Weights of a small transformer language model: width 768.
Each number is 128 + 32 x the weight over its row's rms, rounded and kept within 0 to 255. Layers, rows and columns count from 0. The size above them is the row's rms in percent of the matrix's.

# layer 8 MLP up, 2048x768, rms 0.023, rows 1247-1255, columns 384-511
size [ 92 101 106  97  98  98 103 100  95]
[[125 131 126 127 172 126 139 146 135 136 144 117 125 135 158  82 156  85 145 108 137 130 108 115 151 140 112 151 139 161 139 155  95 168 123  99 124 135 121 182  93 132 150  68 127 120 135 121 168 128 167  79 183 153 164  80  91  91 165  96 133 122 133 166 101 135 106 187 135 128 115 136  75 153  79 108 136  96 173 111  78  97 149 123 104 126 154  86 124 184 131 113 128 145 145 137 164 161  80 158  85 111 176 130 143 125 143 155 171 173  87 158 143 110 151 111 131 147 139 122 132  92 148 150 116 105 114 109]
 [165 143 116 135 135 101 112 111 140  99 126 105 151 128 128 146  91 155  91 128 156 145 122 138 121 119  99 109 160 112  77  99  96  68 121 132  89 108 151 113 117 131 100 144 136 133 161 120 146  69 114 138 164  82 100 123 109 163 111 133  95 106 147 133  99 144 131  89  84 137 179 148 103 208 132 148 148 167 126 150 137 163 167 152 137 124 167 154 117  87 135 121 109  62 155 181 168  84 168 142  61 116 118 144  90 140  89 118 153  74 139 110 187 142 137 151 146 116 147 137 149 115 100 130 149  70  43 116]
 [100 199 134  78 164 124 118 130 158 171 132 105 107 129 134 217 120 130 148 147  96 120 128  84 161 111 166 131 122 146 163  90 125  96 150 107 155 101 145 167 200  98  68 141 148 101 154 196 131 138 110 108 171 168 135 164 159  84 141 108 143 184 146  91  75  79 107  95 121 151 110 132 137  73 178 158 124 108 126 164 162 134 147 152 119 164 109 179 114 134 164 139 159 117 169 173 150 147 132 125 155 188 198 112 120 173 126 225 120 135 107 108 100  88  79  99 111  88 140 133 122 133 153 132 119 142 111 140]
 [197 129 137 137 163  55 135  75  83 102 130 187 125 161 131 123 150  99 204 120 128 134  83 149 154 145 137 178 150  96 172 173 117 145  96 140  89  92 146 151 106 105  57 118 142 162 134 130 166 136  98  91 142 180 167 126 121  43 156 108 186 104 131 161 116  86 110 162  78 158  86 154 126 130 189 111 134 121  94 154 151 182  73 115 134 116 156  90 159 101 161  78 163  93 124  97 103 110 140 126 166 158 115  93 118 138 110 144 102 129 106  73 144 166 122 114 112 157 106  97 114 112 139 138 202 140 101  98]
 [ 98  93  36 103 139 142 116 175 128 105  97 160 167 162 139 137 153  76 135 117 190 148 132  86 105 114 104 105 167  88 178 154 135  95 155  85  84  98  78 107 158 106 124 125 105  58 130  99 157 133 146 166  97 148  81 138  97 149 142 118 142 134 145  49  71 122 224 151 178 157 130 179 137 118 183 110 140 170 114 187 112 109 128 140  55 155 125 152 125 152 182 128 159 113  92 145  97 130 101 103 134  63 141 236  81 129 215 166 147  85 152 124 193  95 100  96 102 149 197 130 138 160 151  86 133 139 104 145]
 [ 51 119  95 142  89 181 205 108 160  99 131 163 183  93 109 111 163 125 139 135 126 100 101 149 145 145 172 124 172 107 164 147 134 129 132 153 144 108 118  52  64 176 105  82  75 115 124  92 128  80 166 108 113 147 136  95 205 111  86  85 133 120 122 132 159 200 122 116 146 139 103  97 129  94 140 124  95  98 124  97  99 116 135 111 126  94  91 139 163 147 120 104 110 103  91 103 188 144 112 170 113 155 130 143 135 106 142 177 156 106 126  87  99 151 155  90 125 140  49 146  95 138 125 121 115 136 127 115]
 [131 162  88 116 167 114 141 113 136 125 141 150 174 157 137 119 116 117 187 116 144  75 123 122 180 169 139  87 149 191 118 140 106 152 168 162 145 145 124 142 124 168 144 150  57 117  99 130  96  81 140 102  74 130 115 135  73 169 151 155  94 174 120 142  43 113 113 127 140 129 127 144 131 114 108 169 117 127 123 118 139 129 156  60 152 104 113  81 144  92 166 107  63  84 111 163 167 178 139 110 111 125 108  63 181 150 126 144 155  75 143 134 116 150 127 224 134 129 140  93 124 154 184 106 144 152 137 156]
 [119 159 112 118  86 142 124 134 186 157 163  85 168 136 164  99  64 161 198 144 134 220 142 126 151 176 115 164 105  91 106  64 152 218 120 168  92  95 121 118  58 156 135 110 129 186 123 110 163 117 171 191 110 121 111 151 111 115 111 101 117 145 150 141 158 142 166 128 135 106 116  98 105 107 134 120  98 190 167 143 135 124  80 131 205 120 143 113 184 213 199 194 104 129 170 124  97 164 123 196 157 134 179 152  97 136 107  96 140 149  83 134 116 108 108 139 101  94 133 152 122  87 101 113 148 139  84 121]
 [174 118 141 147 128 135 161 140 148  91  94 124 177  48 153 164 175 149 135 124 134 122 125 133  97 138 118 142 109 169 118 155 123 123 100 152  71 149 122 122 156 174 158 110 192 146  95  85 186 128 156 196 158  96 142  90 127 124 126  66 197 128  93  42 139 171 145 143 127 183  79 118 119 168 193 110 178 153 146  81 155 158 139  81 135 144 140 108 112 125 113  87 148 135  86  67 125 181  78 159 166 140 141 180 156 187 118 165 159 116 109 129 164 212 175 140 106 116 184 118  98 198 171 135 157 165  98  92]]
# layer 8 MLP down (transposed), 2048x768, rms 0.0222, rows 1247-1254, columns 384-511
size [ 91 101 106  98  99 100 100 100]
[[139  53 164 159 139 157 106 188 207 163 115 125 170  88 162 135 151 134 134 130  94  97 120 153 172  58 136 145 182 112 143 108 135 100 121 149  94 113  78  94 130 180 129 156 135 125 118 114  95 160  96  81 106 159 153 167 131 179 117 134 157 105  86 148 104 120 143  91 128 154 155  81  86 153 126 151 175 114 125  89 102 145 149 123  85 102 161 167  87 192 107 107  89 141 161 137 146 157 136  81 141  87  84 152 160 129 155 171 191 184 109 141 175  99  80 123 171  88 170 102 161 157 168 138 117 121 135 141]
 [ 89 128 135 150 101  72 133 131 111 142 147  99 145 148 135 137  73 122 157 104 196 129  83 129  83 184 117 166  99 107  80 111 150 107 142  87 137 114  97 167 140 130 135  98 153  81 105 142 136 155  92  90 126 136  98 160 125 151  81 142  97 152 135 155 106 148 132 106 110  94 103 135 146  92 138 122 108 145  90 147 144 163 131 148 162 133 118 127 160 113 100 139 101 170 142 188 189  95 159 127 110 132  62 141 178  76 107 118 202 111 131  98 120 110  92 194  91  97 114  84 171 166 137 153 170 128 172 149]
 [ 34  80 121 178 161 128 136 122 176 161  92 117 130 178 137 107 161  82 104 165 109  98 102 127 109  79 124  92  71 100 175 116 167 147 108  33 136 126 138 207 137 109 181  73 108 161 100 104 177 134  93 113 146 125 110 111  95 157 153 129 160 101 171 116  96 149 117 136 130 117 112  92 128 165 157  93 169 136 105 124 144 176 160 132 122 117  53 125 125 130  99 152 130 105 134 138  83  95 139 105 129  76 144 142 108 144 147 126 173 140 148 126 146 101 104  92 146 130 148  93 215 120 160 153  99 113 121 127]
 [157  96  91 176 134 120 111 146 129 136 147  49  93 156 131 119 147 140  94 159 162 140 138 152 155  98 106 175 126 115 179 141 141 163 116 172  86 141 104 135 129 169 126 162 151  90 125 159  91 110  87 113  61 153 113 120 151 170 120 153 157 177 135 135 128 120 145 128 154 155  99 102 112 116 130 148 125 119  88 172 105 119 110 127 158 161 164 134  44 126  81 195 131 164  77  93 137 146 136 180 115 144 165 160  69 145 141  72 148 219  99 100  88 120 204 119 184 148 176  79 100  94 144 173 143 153 118 105]
 [109 117 123 147 134  89 137 201 129  43 112 149 117 145  77 133  80 110 112 116 131 181 138 161 151 103 153 124  58  68  62 155 144 103 123 131 104 130 161 141 137  64 175 142 150 157 114 136 165 165 141 183 157  90 169 167 118 158 152 163 153 179 139  87 132 117 164 121 189 162 134 105 155 129 133  88 141 175 148 180 107 182  98 158 120 131 116 142 173 143 131  95 161  87 129 140 136 137 154 103 142 145  76 147  88 104 107 117 144 122 104  92 145  99  67 209 136 134 187  70 130 162  80 147  60 181 127  82]
 [122 158 146 131 130 140 115 130 155 142 146 160 150 145 124 102  69 120 110 151 109 114 110  90 166  71 115 112  82  11 131 179 142 142 139 155  96 124 152 184 180 102 145  70 160  57  89 164 154 119  86 104 168 172 163 112 142 170 106 141 154 138 191 176 116  94 133 135 107 109 190 107 147 154 156 111 147 111 144 117  49  83 158 131  56 100 174  99 164  89 122 165 126  84 182 154 114 130 143 107 176  74 131 164 181 104 103 147 160 108 125  99 148 127  98 133 102 116  69 130 143 111 129 126  94 183  95 142]
 [160 113  59  87  81  96  73 121 124  92 170  58 114  88 156 140 147 160 189 157  95 109 138 150 104 152  50 116 169 116  63 109 128 158 111 130 144 142 134 119  69 156  94 137 107 122  75 147 132 124 107 169 133 137 109 137 146 141 130 168 157 118  78  93 145 154 140  92 166 160 100 131 146 137 131 187 109 140 139 125 134 185 100 102 144 119 104 136 132 188 159 122 112 159 145 133 158 136 165 135 181 177 144 124 151 139  97 131 105 146 137 142 112 160  82 208 127 196 150 113 106 159 137 159  74 173  98  69]
 [ 91  94 108 125  84 117 170 203  27 139  76 165  88 113 104 118 122 129 168 154 123 106 151  99  92 137 108 101 124 137 114 151 126 115 174 118 112 164  97 160 134 178 126  93 115  96 106  58 207  98 100 129 209 143 144  74 171 153 104 114 131 160 156 127 103 165  91 157 113 126 135 152 121 125  63 172 154  92 117  80 148  69 152  89  80 121  93 134 127 139 126 145 110 141 125 145 168 109 119 122 106 162 145 124 145 183 124  93 174 122 112 139 182 161 107 123 118 136 134 190 116 135  94 171  97 101 163 120]]
# layer 8 MLP gate, 2048x768, rms 0.0228, rows 1248-1255, columns 384-511
size [102 114  96  99  98 102 101  98]
[[115 112 142 171  93  95 129 174 161 159 107 149 174  89 168  99 138  89  88 145  94 141 168 102 117 187 153 174 125 168 124 120 106 174 182 110 129 103 187  88 155 123 160 129 175 133  89 124 134  82 154 130 152 165 128 150 183  73 121  92 161 107  89  91 114 171  91 104 117  97  67 161 124  91 107 112 131 109 160  94  70 115  52 110 165 143  87 124 141  97 138 131 109 151 112  97 156 145  65 101 118 152  88  87  94 202  92 107 131 140 155 101 136 118 148 114 102  86 152 161  79 141 173 149  98 158 137 101]
 [ 99 157 165  97 135 101  85 110 178 173 110  97 101 144 147 165 164 136  94 129  69 122  73 105  88 129  97 116  94  70 112 101 169 112  54  91 136 146 147 151 168 152 145 114 101 128 100 111 122 157 118 173 178  67 153 137  88 149 125 145 142  99 161 155 110 166  86 101  46 118 116 157 116 126 153 153 128  96 123 135  64 168 160 111 166 139  87 133 145 117 130 130 205 122 101 105 137 143 142 127 100 125 192 142 148 152 125 136 106 102 139 139 130 132 139  90  73 110 118 129 142 138 193 168 125  93 115 127]
 [111  95 121  92 136 138 133 127  93 147 112 125 156 124 178 102  67 109  96  80 170 144 112 148 142 120 125 127 126 112  79 158 149  69 188 145 141  73  93 165 154  98 121  89 156 134 119 115 112  92 146 108 119 130 136 163 107 136 169 110 122 114 160 101 155 158 129 131 108  85 167 142 180 123 157  83 116 129  88  93 114  59 183 136 129 142 126 146 166 136 114 111 131 172 113 152 136 120  65 113  70 129 100  97  95  74 115 117 157  81 122 142 169  96 116 128 147  86  97  98 164 121 127 144 128  97 137 144]
 [ 92 132  98 115 108 126 170 155 181 144 170  75 136 110 136  97  99 110 153 180 147 124 107 162 132 165 149 129 106 159 118 121  96 139 155  58 129 158 123 136 136 159 130  36 169 172  99 130  98  84 128  98 126 182  85 123  86 132 122 173 126 137 121 130  81  79 156 138 147 129 106 136 108 114  99 158 162 158 148 127  79 130 109  62 144  92 151 182 137 164  99 111 146  95 107 169 138 116 136 103 127 111 116 178 103  98 112 162 137 121 133 125  87 171 103 215 114 196 158 116 108 120 121 211 118 107 127 134]
 [131  65 140 105 136 172  75 160 115 118  87 117 129 127 122 110  99 173 140  86 138 104 167 137 109 149 156 145 147 143 148 121 126 174 131 130 196 156 104 153 129 149 136 103 170 163 162 134 126 127 234 133 210 146 138 107 193  48 158 162 133 178  85 151  51 140 140 113  61 123 101 111 143 121  72  69 152  96 178 129 100  94  51 194 103 144  87 187  92  91 109  88 133  94 156 118 170  99  96 161 114 174 116 119  96 142 122 110  96 182 100 116 103 138 160 130  98 104 125 172 155  93 101 163 107 160 143 113]
 [ 86 112 102 154 155 144 104 161 115 162 116 103 151  88 116 111 152 123 154  80 114 132 147 115 129 165 143 114 152 116 113 137 118 126 156 234 153 111 116 134 106  93 124 140  89 153 128  92 120  65 143  74 129  93 129 125  69 141 148 113 145 142 143 156 108 139 219 115  72  93 111 111  96 126 110  94  65  88  84 137 120 151 179 138 142 155 128 161 176 107  89 167  95  99  72 164 181 118 116  72 137 179 132 116 105 124 173 118 105 147 123 136 149  57 148 106 101 145 102 101 135 122 144 132 135 118 116 127]
 [141 108 148 150 104 151 167 144 140 161  53 130 118 113 128 143 114 119 152 137 149 132 137 158 148 100  87  81 131 122 118 181 183 128 156 142 131 154 176 138 140 110 101 150 135 121 172 151 118 143  87 161 178 103 120 134 236 129 143 141 105 123 139 129  75 119 135 122 121  77 123 179 168 112 148 126 176 187 122  93 100 135 146 121 166 127 112 112 192 157 124 112 110 147 122  78  95  43 113 149 102 101 138 129 129 141 144 146 152 139 116 141 143 171  92 171  89 117 177  68 105  95 132 151  88 198  99 115]
 [123 130  81 115 110 101 130 164 125  88 111 125  81 122 141 139 124 106 121 139 166 133  93 124 137 102 153 133 114 100 108 157 141 168  94 166  74 100  90 124 126  89 124 142 125 168 177  88 131  57 108 130 120 104 135 133 168  91 105 102  76  58 126 186 135 139 171  85 158 147  88 121 193 128 160  91 151 147 115 120 185 107 156 112 150 100 148 134  85  99 114 149 181  95  90 198 111  85  88 148 164 110 164 143  49  85 116 158 153 108 131 140 139 130  90 100 164 118 136  96 154 138 167  89 182 176 158 149]]